config.yaml
d_model: 128
vocab_size: 8192
rope_fraction: 1.0
init_std_qkv: 0.0381
lr: 0.0132
warmup_steps: 200
schedule: "wsd"
Each number is 50 + 15 x the weight over the matrix's rms, rounded and kept within 0 to 99. Layers, rows and columns count from 0.

# gate: layer 3 MLP gate, 320x128, rms 0.267, rows 287-319, columns 64-127
# up: layer 3 MLP up, 320x128, rms 0.268, rows 287-319, columns 64-127
# down: layer 3 MLP down (transposed), 320x128, rms 0.269, rows 287-319, columns 64-127
gate287:39 54 66 38 49 38 41 38 47 58 26 53 39 45 58 59 21 82 58 88 41 58 43 50 38 34 16 50 46 40 45 48 43 64 63 43 59 45 42 37 42 59 71 44 57 50 62 47 76 51 54 32 53 54 67 56 48 44 63 21 82 59 69 52
up287:26 65 30 59 50 51 38 37 45 53 43 52 44 46 39 51 49 55 40 69 50 81 41 55 32 47 29 43 58 58 33 74 44 49 37 33 51 37 32 66 59 35 50 42 39 44 43 66 54 69 51 63 43 40 36 63 51 37 60 48 38 77 39 55
down287:51 46 39 51 45 57 29 67 69 36 61 51 69 43 50 21 61 25 44 74 49 66 41 49 34 61 53 34 50 47 43 50 56 54 52 54 33 41 75 45 52 55 47 59 42 26 23 62 64 67 75 69 44 44 46 61 48 59 36 19 61 52 51 40
gate288:59 46 57 53 56 92 60 60 41 54 50 53 71 53 57 52 44 36 51 66 56 32 59 34 56 36 59 52 60 61 41 49 40 55 26 46 56 73 38 42 32 25 57 56 24 40 58 89 50 56 34 35 59 46 27 42 48 59 33 75 37 28 59 36
up288:40 50 37 53 73 94 57 60 42 31 48 51 25 47 56 49 72 56 39 45 41 70 75 48 49 28 59 53 57 50 55 36 52 44 25 49 51 63 51 52 46 41 36 60 29 19 52 63 65 69 44 39 26 53 44 31 46 50 45 54 23 77 42 53
down288:65 36 75 70 57 52 68 45 45 41 42 84 63 58 70 71 69 61 40 65 39 57 60 42 72 40 60 30 68 62 24 57 48 60 45 27 45 29 57 55 57 28 64 56 26 47 38 41 46 37 36 52 53 44 49 54 54 58 67 55 55 40 74 39
gate289:72 26 48 64 31 36 72 43 31 87 48 48 13 40 53 81 31 73 42 71 23 28 63 60 63 55 27 58 48 28 51 39 56 59 52 78 60 47 62 34 51 37 24 49 12 48 60 31 42 66 49 26 44 52 47 67 59 26 57 63 49 39 53 43
up289:47 50 69 66 35 33 67 46 44 85 43 40 73 32 45 50 54 45 23 46 64 36 47 37 72 55 45 78 57 49 50 61 64 43 40 60 66 32 45 11 25 52 44 66 44 33 73 67 64 72 43 31 36 25 30 71 51 46 48 51 59 69 13 50
down289:59 58 54 42 34 50 57 65 43 46 52 72 62 58 41 70 43 65 49 60 59 63 44 55 50 45 51 52 46 32 37 34 55 52 41 25 43 42 45 03 30 43 45 44 30 59 45 60 22 85 59 22 48 55 53 55 51 38 52 50 54 38 49 58
gate290:41 53 78 65 49 59 56 35 46 48 40 47 47 63 68 70 60 40 34 27 22 23 29 52 75 62 60 41 52 76 51 69 40 62 43 60 17 31 50 51 53 56 55 61 44 30 29 54 58 52 57 35 84 47 40 78 64 62 31 39 36 73 58 58
up290:61 35 50 55 40 38 42 27 73 52 63 47 54 49 44 66 83 43 63 23 45 46 59 44 56 60 29 40 33 44 54 40 51 55 57 57 26 52 66 63 65 52 66 60 38 39 27 58 61 42 32 47 62 62 41 77 46 31 17 64 46 57 32 42
down290:51 56 61 63 30 60 39 50 42 59 52 57 50 60 50 60 27 18 56 17 27 25 42 67 64 37 49 31 50 66 56 43 50 49 44 48 46 48 57 41 49 55 45 65 41 52 46 55 66 34 39 52 59 60 40 77 44 53 28 43 51 69 48 56
gate291:53 57 53 36 66 54 63 58 41 62 47 56 11 54 59 56 27 22 23 41 60 58 56 61 20 60 36 53 48 36 45 37 42 52 61 23 40 31 40 76 49 45 09 43 51 34 58 32 44 47 57 65 58 41 65 64 72 48 55 46 69 80 53 55
up291:33 51 46 44 53 30 57 51 59 61 54 61 28 36 54 30 31 25 50 41 45 40 50 38 25 44 69 53 53 24 43 37 41 76 62 42 61 77 59 61 41 63 52 43 34 82 72 46 36 57 64 41 58 60 46 61 44 34 60 60 43 38 70 39
down291:71 56 47 48 39 64 57 58 43 82 89 39 39 58 34 58 21 28 49 50 49 38 44 64 62 48 55 77 52 55 64 40 39 14 45 32 49 41 37 59 58 52 74 36 56 60 75 50 70 27 57 69 54 32 44 42 41 52 69 22 50 75 30 89
gate292:58 73 66 62 47 48 48 45 46 36 46 31 38 14 58 82 47 73 38 48 62 47 54 64 50 53 57 51 39 11 52 32 45 56 30 27 53 79 46 50 35 55 58 63 51 75 52 58 33 83 82 57 61 68 80 52 68 53 52 64 75 63 58 53
up292:77 84 57 56 56 67 37 44 79 56 78 48 54 54 50 45 65 77 52 56 65 78 59 47 71 53 78 63 55 47 47 40 53 46 53 53 42 59 75 33 62 48 56 75 40 27 31 62 75 59 34 78 44 64 52 35 39 45 35 63 50 59 37 59
down292:38 48 62 54 33 54 61 65 39 17 75 61 44 34 45 44 44 86 80 65 37 27 52 64 55 58 38 37 73 40 50 59 55 72 59 43 92 34 52 36 54 55 60 64 36 59 35 57 30 62 61 51 57 33 50 66 52 25 56 49 39 77 61 53
gate293:49 48 54 29 33 24 32 57 20 51 50 52 18 60 50 65 38 46 48 76 42 34 56 33 60 36 22 30 65 32 69 63 57 62 50 31 60 63 57 65 46 51 41 45 54 48 64 35 26 40 76 34 56 91 54 84 50 63 73 45 52 51 54 57
up293:49 48 42 47 41 52 29 58 16 48 55 43 58 38 56 54 53 61 65 47 42 61 60 55 34 31 36 44 48 42 35 53 42 45 58 56 46 67 50 48 52 23 36 40 72 35 53 53 20 43 48 75 52 53 54 61 32 43 49 52 51 43 49 38
down293:53 65 63 71 71 39 54 64 53 56 51 76 60 68 48 48 43 55 35 60 39 42 27 67 55 76 70 73 50 58 51 60 57 67 41 35 33 20 50 45 51 63 78 58 33 42 39 19 49 62 35 47 18 43 50 52 79 35 62 43 52 41 45 58
gate294:52 70 51 45 65 44 48 19 36 24 55 66 44 64 69 29 55 65 52 35 08 63 50 36 50 60 57 40 68 47 63 59 59 42 66 61 60 37 22 56 72 66 61 00 56 20 35 49 35 90 40 48 20 46 54 63 41 57 39 40 76 50 58 57
up294:22 48 48 67 24 74 67 50 70 54 60 60 34 57 41 24 36 71 46 54 38 44 67 32 57 42 72 52 57 67 62 44 53 77 26 63 53 29 45 70 53 46 51 74 64 65 49 34 35 58 51 61 53 34 38 49 75 54 43 41 40 55 67 47
down294:56 48 46 38 56 68 41 44 66 49 54 67 35 72 58 30 37 66 44 74 33 58 87 25 69 69 64 50 46 36 54 56 37 35 57 55 77 46 39 70 43 63 37 25 59 54 28 50 43 57 40 57 30 44 55 69 58 57 26 57 56 43 67 36
gate295:61 45 77 17 66 45 79 52 16 61 42 72 60 46 65 36 68 12 73 29 52 52 41 42 56 50 17 64 56 80 76 61 55 57 34 66 47 61 64 30 44 37 58 52 17 75 48 43 80 53 69 37 65 62 32 43 67 74 52 68 39 57 65 78
up295:68 28 50 76 66 39 52 22 40 61 50 51 55 68 17 49 38 53 76 47 65 49 57 37 65 52 42 51 99 63 48 60 66 39 45 56 54 35 56 67 59 34 35 56 61 59 44 47 58 52 15 32 57 54 63 82 50 46 46 60 58 63 15 73
down295:46 36 50 54 65 51 34 63 87 68 47 44 65 43 60 45 37 60 46 85 33 49 52 42 64 47 43 51 37 96 03 58 45 21 37 68 50 24 58 36 55 66 34 42 50 55 66 44 58 44 35 69 35 66 31 76 38 62 60 61 48 64 33 42
gate296:50 68 49 29 45 44 45 45 54 42 62 78 54 34 49 86 42 71 58 77 50 33 47 67 42 52 22 41 55 41 18 55 67 66 56 68 66 39 65 42 47 52 59 40 34 28 65 45 70 31 66 48 30 37 70 64 61 59 35 84 70 27 72 48
up296:27 42 69 59 34 31 53 35 61 49 45 14 58 71 56 56 67 35 38 40 37 48 34 71 59 41 81 34 31 90 68 53 45 33 52 10 38 43 42 49 60 71 51 41 51 64 41 47 37 42 29 25 46 47 55 52 41 48 38 37 60 76 69 47
down296:30 77 54 48 72 36 49 49 69 32 49 62 62 69 42 71 24 52 46 60 51 30 61 44 48 35 65 43 57 56 46 57 56 79 60 76 38 51 66 38 47 37 48 38 43 48 22 72 52 51 31 62 57 59 49 62 30 49 49 56 46 53 35 47
gate297:43 75 52 37 47 49 47 53 59 71 39 67 56 52 40 46 49 59 38 53 53 38 61 62 27 70 74 67 69 59 55 36 56 64 57 59 55 42 60 55 44 43 50 55 49 29 59 41 62 52 39 47 22 54 54 43 61 62 46 37 38 27 45 65
up297:86 35 60 49 66 69 00 63 56 52 73 30 50 39 55 58 43 80 91 43 35 35 16 52 53 65 48 27 53 41 38 47 45 76 98 69 27 36 60 69 36 53 61 61 47 38 71 60 77 85 33 63 24 73 51 61 42 54 51 30 46 73 28 88
down297:56 41 37 55 50 66 33 47 45 99 34 61 34 52 51 22 36 85 83 43 33 67 41 51 37 49 50 42 48 60 54 27 60 59 74 99 27 55 65 49 27 38 53 59 46 44 70 63 57 36 46 61 24 64 52 60 40 68 66 45 80 45 20 80
gate298:23 66 42 48 39 89 81 30 79 42 48 51 53 36 40 51 72 45 65 53 27 67 64 52 31 58 67 42 38 54 64 63 31 61 39 62 67 68 46 50 49 55 66 55 56 61 74 76 62 58 59 36 44 54 46 47 56 42 60 65 62 67 77 62
up298:55 72 46 45 52 39 43 62 56 51 58 31 50 53 38 32 26 45 71 50 51 65 36 53 49 41 42 66 50 23 57 25 54 41 61 57 42 60 51 38 18 51 59 35 47 53 60 41 27 36 39 50 62 80 58 29 44 34 48 67 35 49 45 39
down298:47 54 36 46 73 61 40 61 23 64 69 98 50 65 80 43 74 53 57 44 51 27 44 45 53 33 58 63 60 23 45 49 57 57 41 33 43 26 39 50 35 54 40 59 38 21 33 59 67 59 40 41 40 48 41 37 44 58 52 51 48 57 37 31
gate299:46 35 57 65 60 54 63 58 37 32 46 64 43 64 43 48 37 35 31 59 70 30 66 68 33 18 52 77 62 51 30 58 60 58 41 45 39 55 59 17 51 41 30 55 49 58 49 48 71 59 40 43 31 42 24 41 27 56 35 69 49 51 72 36
up299:50 71 39 49 52 31 71 54 58 32 57 52 36 31 42 57 45 60 19 67 55 55 57 56 56 47 22 76 57 51 57 75 42 40 58 36 01 35 73 58 57 66 35 58 33 43 60 40 45 61 36 47 49 41 99 41 51 34 41 49 36 99 50 55
down299:56 28 41 42 43 48 55 27 34 64 14 58 54 59 31 50 47 61 58 45 81 35 73 54 48 41 62 49 57 46 19 65 64 33 24 60 28 31 57 33 26 38 44 28 55 37 82 73 33 49 51 41 53 57 66 66 56 69 13 50 64 66 16 37
gate300:51 57 40 37 19 35 51 58 65 66 46 45 51 56 20 81 43 34 40 59 49 58 70 60 51 56 49 29 40 37 45 63 41 61 55 45 48 48 53 44 35 34 35 54 58 52 63 58 64 52 40 71 65 52 44 49 47 41 40 57 45 34 33 48
up300:67 84 58 54 18 60 50 46 54 70 43 38 56 68 51 63 21 78 43 66 40 60 66 57 35 58 36 29 56 31 37 57 34 63 30 83 43 44 48 31 75 55 42 59 55 58 48 80 34 69 25 81 63 34 42 28 63 37 30 56 46 60 52 53
down300:53 62 49 41 32 50 42 41 42 54 52 48 48 61 16 46 35 73 39 65 31 44 70 53 60 61 38 41 56 50 34 56 20 62 53 75 47 44 45 36 58 49 38 51 36 48 56 71 44 91 44 70 50 09 27 38 40 38 36 73 39 64 46 48
gate301:51 54 55 25 32 50 39 33 61 25 41 39 67 74 40 31 31 49 57 33 53 61 44 79 93 78 40 80 68 44 45 30 41 31 49 73 46 36 41 58 81 26 39 18 57 51 45 70 60 72 54 64 63 31 37 39 45 35 44 74 39 43 26 61
up301:53 68 47 30 63 78 59 49 56 70 52 48 62 51 52 54 18 64 69 73 58 11 51 28 36 42 53 30 44 55 27 61 61 50 25 53 76 53 20 47 34 40 57 65 56 61 50 56 63 57 32 40 41 68 69 41 70 66 45 60 60 65 53 69
down301:37 71 46 26 55 71 48 73 56 32 45 36 57 34 26 61 42 52 79 59 68 37 59 70 31 60 46 44 99 46 37 39 57 45 41 36 68 38 37 57 24 39 50 60 25 61 60 73 72 85 73 37 32 34 46 64 87 56 47 73 61 68 64 55
gate302:75 48 23 55 87 22 39 56 60 71 50 47 42 68 58 62 67 48 58 40 46 55 55 46 59 49 76 49 45 39 52 27 38 70 55 48 51 22 36 65 43 29 65 59 51 24 66 62 58 37 31 63 62 65 66 61 54 45 49 57 40 54 58 89
up302:46 73 50 34 36 59 59 52 34 42 58 57 59 43 71 35 42 41 35 45 49 59 63 25 34 50 61 53 46 64 36 42 35 70 69 42 34 34 55 84 42 59 65 62 69 17 91 44 25 73 39 68 55 88 50 52 52 47 23 36 29 75 26 48
down302:23 34 53 43 50 58 48 66 21 51 35 44 30 48 61 68 60 60 53 48 37 42 35 82 84 69 49 58 36 45 63 70 72 38 52 58 58 75 51 52 42 43 38 47 37 47 51 54 35 33 54 35 72 38 40 35 32 40 48 75 61 27 52 50
gate303:46 59 65 77 31 38 57 59 54 54 49 60 49 62 61 48 62 45 42 57 63 56 33 26 52 56 36 53 46 23 75 35 50 54 55 50 23 51 75 56 38 77 40 66 57 67 21 20 24 51 76 45 32 83 61 66 41 35 66 61 84 66 52 65
up303:43 49 34 89 13 45 79 61 57 76 42 44 46 18 64 33 43 57 56 43 71 37 58 57 49 45 48 50 41 42 60 55 43 53 38 59 47 47 49 30 34 51 60 60 70 38 42 27 39 46 55 41 27 46 53 71 42 60 42 58 88 48 78 49
down303:48 35 34 33 56 36 28 30 43 41 56 57 60 63 42 61 37 54 41 60 44 41 70 40 32 39 48 60 58 61 30 53 56 65 47 61 43 42 72 46 47 46 55 27 29 80 68 99 48 45 59 50 61 42 54 48 37 27 36 61 44 57 31 43
gate304:35 52 42 50 37 51 48 49 53 54 32 79 55 35 51 72 52 69 50 74 41 62 70 44 81 38 24 46 66 49 48 51 59 62 61 60 78 56 59 47 43 39 49 53 51 35 36 36 52 59 68 38 54 72 53 66 60 52 70 56 76 58 54 23
up304:58 42 58 24 42 75 55 48 61 47 57 59 52 48 12 21 82 51 06 46 64 35 41 91 55 46 53 37 71 32 50 64 57 79 68 32 31 32 40 37 69 52 52 31 31 32 50 46 39 49 18 99 34 40 49 59 31 34 34 00 30 28 23 44
down304:15 62 54 11 54 47 42 67 56 63 53 16 87 46 65 49 81 61 13 82 60 48 84 42 68 53 64 12 50 18 50 60 48 34 58 60 52 61 51 04 68 60 64 48 45 49 48 46 38 48 44 45 66 47 47 69 46 46 57 41 46 50 23 38
gate305:52 74 53 59 61 69 41 51 50 74 45 37 55 45 18 62 50 39 32 27 60 39 40 24 63 86 31 77 49 49 62 51 70 58 37 72 32 58 49 71 31 46 66 50 41 71 54 53 42 59 46 58 69 52 40 24 57 55 62 44 52 60 68 60
up305:45 36 46 56 66 57 45 55 68 49 23 70 56 55 69 54 52 41 43 69 36 68 55 46 39 55 55 40 44 80 62 61 55 44 44 30 61 38 45 62 41 43 46 37 44 52 28 19 37 27 64 45 59 62 67 79 63 60 62 86 59 51 58 48
down305:34 47 35 30 58 15 43 63 68 23 48 64 43 52 60 03 46 42 73 62 57 65 72 65 47 21 63 64 32 54 42 35 32 58 44 33 72 54 47 57 36 43 31 55 46 42 36 49 41 34 38 34 28 50 74 65 73 53 31 73 73 34 35 32
gate306:29 60 41 76 67 45 43 38 19 83 48 39 64 46 39 52 61 56 52 74 72 43 48 64 45 59 40 66 31 61 00 51 50 31 64 66 56 64 38 39 41 27 39 72 22 56 30 57 69 49 40 40 35 43 77 72 30 46 64 65 49 59 52 40
up306:59 69 46 59 44 44 41 38 41 35 49 37 51 55 16 37 60 67 32 64 66 69 35 32 69 51 36 49 71 56 67 28 73 36 39 83 69 73 42 57 50 33 70 24 52 46 34 31 25 55 42 37 27 34 63 38 43 59 99 50 39 39 56 43
down306:64 52 51 63 46 60 44 62 69 56 61 67 66 52 54 24 69 62 52 69 52 64 68 55 45 50 61 52 51 49 61 32 52 44 48 65 50 55 50 46 44 44 43 73 52 45 54 55 45 37 57 39 55 54 54 49 36 31 39 54 44 65 58 59
gate307:61 15 34 45 52 16 52 55 15 65 43 50 49 61 36 67 18 49 00 28 66 61 78 63 28 33 29 21 44 42 62 48 45 32 55 68 59 75 50 24 41 51 60 31 64 55 63 23 48 43 23 41 41 64 33 38 63 42 37 71 77 43 63 56
up307:81 41 57 56 58 65 75 31 42 52 47 33 38 34 93 60 49 36 46 56 33 38 38 51 67 50 49 79 55 57 41 25 65 42 48 45 49 43 48 48 70 41 54 29 33 75 29 42 79 55 58 54 50 76 59 58 65 76 18 40 57 45 46 36
down307:65 27 56 36 51 21 51 74 32 50 45 46 45 32 61 48 49 39 53 76 35 85 86 76 68 30 79 51 38 49 45 61 40 51 82 59 34 67 50 42 36 52 57 59 38 60 57 51 64 53 62 55 52 44 37 42 63 38 24 77 52 81 43 30
gate308:42 58 45 26 36 44 24 68 51 39 40 40 41 62 39 46 56 48 22 81 62 58 39 39 38 42 59 37 49 44 55 35 43 16 50 80 50 49 43 46 37 56 60 38 55 67 62 41 41 32 39 57 59 40 47 45 62 59 49 65 29 41 51 28
up308:57 72 69 63 35 39 55 46 76 51 50 42 43 62 58 47 25 40 46 53 49 37 52 40 43 43 54 57 30 55 90 48 40 62 54 36 25 44 47 54 49 52 76 72 82 63 48 31 42 38 56 48 67 51 55 37 41 66 69 43 57 56 59 50
down308:42 44 40 61 63 30 59 45 65 48 56 72 39 48 68 55 46 35 58 37 70 65 59 56 58 43 40 18 24 51 55 60 63 61 48 58 39 45 55 63 41 61 52 38 33 28 78 36 60 65 66 35 53 73 75 70 50 37 51 48 67 55 44 43
gate309:36 74 43 62 61 48 41 49 62 48 55 09 44 51 38 48 43 54 54 19 58 34 18 65 55 62 48 55 43 51 57 42 72 23 66 48 53 53 44 35 29 69 38 48 36 29 49 55 38 80 13 56 74 70 57 57 41 60 54 30 44 69 49 29
up309:38 38 40 20 72 38 60 51 62 53 69 12 33 33 61 42 40 39 55 37 47 29 57 62 66 49 44 62 68 50 40 40 66 38 57 80 44 21 59 63 33 52 00 43 59 70 61 62 28 51 50 54 39 41 45 67 56 40 62 53 50 72 46 40
down309:68 37 32 73 71 28 45 68 61 50 33 99 66 51 60 57 40 34 33 64 69 41 49 33 44 62 40 40 72 49 37 76 31 67 62 41 34 79 37 52 57 54 58 41 35 29 06 33 98 40 59 56 78 62 54 58 74 40 34 53 36 37 60 52
gate310:39 28 66 55 39 46 45 33 65 56 43 63 67 67 36 78 48 45 47 46 58 62 44 62 56 53 34 57 72 47 43 71 71 25 46 54 41 45 51 58 44 47 81 49 62 49 29 40 65 61 55 39 45 56 68 58 44 65 78 57 48 39 60 57
up310:83 53 36 48 34 51 72 49 33 65 39 59 57 36 64 59 67 52 22 42 35 45 63 38 60 50 35 47 43 86 41 57 54 46 46 61 45 42 54 45 51 30 38 65 57 36 68 64 39 50 67 42 37 73 66 72 51 73 38 34 40 62 59 17
down310:35 58 32 42 57 68 66 26 36 65 54 13 36 37 23 51 29 42 27 27 54 44 39 34 48 64 46 53 12 50 33 41 55 42 63 43 43 50 59 39 58 71 41 33 60 37 45 54 64 71 46 30 55 68 38 42 74 47 59 52 24 48 33 62
gate311:51 53 65 39 64 48 54 72 42 45 56 34 49 48 57 38 52 45 37 26 44 45 49 10 48 76 66 57 43 33 60 90 50 38 42 72 44 38 72 30 11 27 53 44 70 13 62 61 51 29 60 50 66 63 79 73 60 55 31 61 63 34 49 74
up311:39 56 64 49 26 62 51 64 55 40 46 55 42 53 64 35 62 58 44 40 45 53 45 49 73 40 47 52 63 48 54 56 57 37 47 45 68 58 55 36 23 27 48 50 53 26 60 54 50 57 64 66 43 53 44 44 86 42 29 61 48 19 50 35
down311:68 63 36 31 60 47 73 33 66 56 34 20 60 54 46 58 53 48 41 45 51 61 37 64 74 39 52 57 47 68 42 42 59 27 20 63 54 48 26 60 46 65 25 56 51 77 40 41 35 56 28 16 47 51 44 34 47 54 53 67 49 74 66 53
gate312:54 46 45 42 37 48 50 43 51 73 55 47 63 47 64 48 38 44 48 45 54 59 53 40 70 46 38 52 38 39 48 22 29 55 49 49 69 34 46 58 54 61 29 42 47 25 77 32 50 60 44 47 48 59 53 66 48 42 42 35 46 43 28 38
up312:48 42 56 55 43 58 36 76 40 45 42 54 30 43 33 56 71 58 51 48 46 21 37 52 44 61 56 80 52 43 35 67 76 71 84 71 36 73 67 53 36 76 53 70 46 36 47 51 43 65 58 48 12 53 42 60 43 56 60 22 60 67 39 53
down312:54 33 65 64 40 48 41 28 46 18 46 51 31 53 51 32 33 34 47 50 45 50 63 40 49 46 32 53 49 38 74 71 43 48 34 57 50 67 45 51 62 58 50 51 48 65 43 75 73 72 30 49 59 72 26 68 61 64 43 65 42 62 38 35
gate313:76 50 44 42 74 24 48 76 37 17 60 91 55 73 39 57 38 20 27 43 71 54 33 42 36 01 53 39 53 71 30 47 18 56 53 58 45 51 28 68 17 86 62 38 55 48 43 51 73 19 61 67 29 32 65 59 54 67 31 33 65 76 42 29
up313:56 59 67 11 18 34 63 55 69 79 60 44 00 33 48 38 29 37 41 48 68 65 50 26 37 57 26 37 53 51 52 82 57 92 90 67 81 56 50 43 47 62 45 39 30 14 73 40 48 52 55 51 30 30 86 18 51 83 90 56 50 96 76 75
down313:41 45 45 52 45 28 52 82 37 36 76 76 62 67 28 55 23 35 50 53 59 38 15 53 50 28 39 57 39 10 68 60 53 52 51 41 52 53 32 50 39 43 18 30 35 65 36 61 55 63 71 58 29 22 38 63 40 36 56 32 61 69 48 35
gate314:72 47 45 51 70 41 73 19 48 62 47 50 84 60 42 54 31 60 41 55 38 61 58 40 68 55 40 58 42 68 55 38 58 68 50 52 47 60 84 51 35 36 56 47 59 63 51 70 60 52 60 74 57 51 58 49 53 29 43 51 21 57 46 33
up314:54 51 64 33 55 48 59 57 20 41 42 43 88 72 71 48 49 34 68 66 30 59 24 67 58 38 49 50 39 56 44 55 34 57 37 29 41 28 56 44 47 40 63 38 61 68 62 32 51 37 28 67 64 45 52 53 30 78 35 39 52 47 46 37
down314:51 38 58 64 60 66 58 35 14 53 55 31 44 66 32 55 38 67 72 26 27 34 18 59 49 56 66 56 36 47 38 59 62 68 50 59 39 40 48 62 42 62 64 46 52 71 85 31 56 52 45 63 63 53 41 38 36 40 19 28 34 45 35 50
gate315:62 34 42 86 34 55 24 28 40 59 38 41 38 45 27 40 58 57 42 69 39 36 45 59 45 43 58 29 27 53 46 51 39 63 46 70 61 47 31 55 20 39 52 31 63 64 32 53 44 29 52 45 31 42 74 70 48 46 41 70 49 37 54 38
up315:26 27 40 67 40 57 38 62 72 68 38 50 69 29 33 32 45 61 50 78 62 54 44 43 30 69 29 57 38 42 29 38 31 61 58 64 58 41 68 57 29 54 55 59 80 32 65 40 29 60 37 64 14 26 51 64 44 52 42 60 52 24 40 69
down315:28 36 51 40 43 79 38 69 43 49 68 49 76 23 24 48 32 42 75 67 60 51 36 31 36 54 55 44 54 71 22 76 26 77 32 47 36 84 87 65 66 72 25 46 66 42 38 56 69 63 45 62 45 40 53 77 50 63 63 46 58 57 59 52
gate316:73 47 54 56 57 41 36 34 40 38 28 66 49 42 60 59 26 49 36 36 33 67 86 61 64 39 51 32 25 63 50 64 62 41 41 41 28 62 48 10 48 59 42 55 65 19 89 65 72 79 43 55 47 72 44 48 61 65 64 41 57 51 53 65
up316:49 41 47 52 37 67 48 56 42 35 66 85 36 55 60 65 25 57 49 46 33 57 42 51 57 21 82 48 42 69 42 24 79 34 42 40 35 49 51 56 56 18 37 49 45 42 54 45 49 46 28 42 56 45 68 24 40 39 46 42 55 36 42 33
down316:68 32 59 64 67 41 35 58 50 34 76 50 72 51 48 43 83 75 72 76 64 52 79 61 67 46 63 71 46 44 52 32 45 64 46 52 30 46 48 53 53 38 61 46 45 29 43 51 48 45 44 73 62 31 44 29 49 17 56 68 63 61 44 61
gate317:42 43 21 54 67 35 58 68 62 44 49 57 53 43 31 57 49 46 42 27 39 37 55 63 54 51 36 20 47 57 61 49 59 17 63 63 68 41 76 65 72 45 48 44 39 60 57 43 58 38 44 51 37 34 50 69 43 72 62 53 33 46 61 59
up317:60 61 85 52 46 54 37 58 52 52 30 82 53 63 56 60 58 57 45 73 85 58 58 30 53 43 43 54 57 50 35 58 68 20 39 55 28 65 29 48 59 46 67 32 45 42 52 35 73 71 32 21 55 31 41 65 51 64 48 39 40 52 73 43
down317:62 40 63 36 35 52 30 64 50 20 28 35 59 57 60 61 62 39 42 69 44 44 39 04 40 11 45 45 56 54 56 49 57 48 39 34 29 47 33 38 51 48 48 41 65 10 40 50 51 79 40 37 56 41 56 49 34 59 55 31 52 58 33 55
gate318:44 62 53 30 54 62 42 36 48 32 65 54 65 40 35 29 61 50 10 32 51 35 50 33 41 33 58 45 68 54 52 50 32 41 50 42 30 69 26 29 50 58 00 90 37 55 37 55 36 62 21 62 53 59 36 52 47 50 63 67 34 72 41 52
up318:79 53 22 45 31 48 23 55 67 52 72 51 54 59 24 35 37 38 57 54 33 64 49 81 45 38 72 33 47 31 79 55 47 50 44 54 62 47 75 49 47 70 79 54 69 43 55 34 38 66 42 46 31 51 24 63 27 48 21 42 57 50 54 36
down318:36 48 56 62 58 79 54 57 50 59 84 64 32 56 68 38 42 80 25 25 48 55 50 46 38 50 44 36 22 41 47 30 38 63 42 56 28 49 68 57 60 45 32 73 44 63 64 57 24 51 30 43 43 22 67 33 61 24 66 79 34 27 34 61
gate319:55 53 29 39 65 29 47 40 48 59 54 72 14 51 43 25 13 60 41 66 33 33 56 23 52 52 24 48 31 47 57 46 23 65 65 35 07 19 61 40 65 27 37 56 44 63 38 74 85 32 81 77 37 55 55 52 61 40 31 27 53 41 54 59
up319:44 26 53 49 60 37 56 47 34 58 60 14 40 42 46 77 59 82 44 26 39 21 14 45 75 51 86 38 43 46 50 65 55 56 50 55 43 49 55 51 52 60 41 42 52 52 41 61 34 50 07 52 56 54 35 48 65 54 33 42 34 65 86 71
down319:74 51 35 65 61 20 43 54 53 40 60 49 59 58 19 38 50 44 43 33 61 60 51 59 33 33 52 67 75 65 69 72 75 69 52 82 56 77 15 44 54 62 60 35 61 31 32 18 67 61 58 23 30 52 41 38 70 47 27 60 25 62 63 35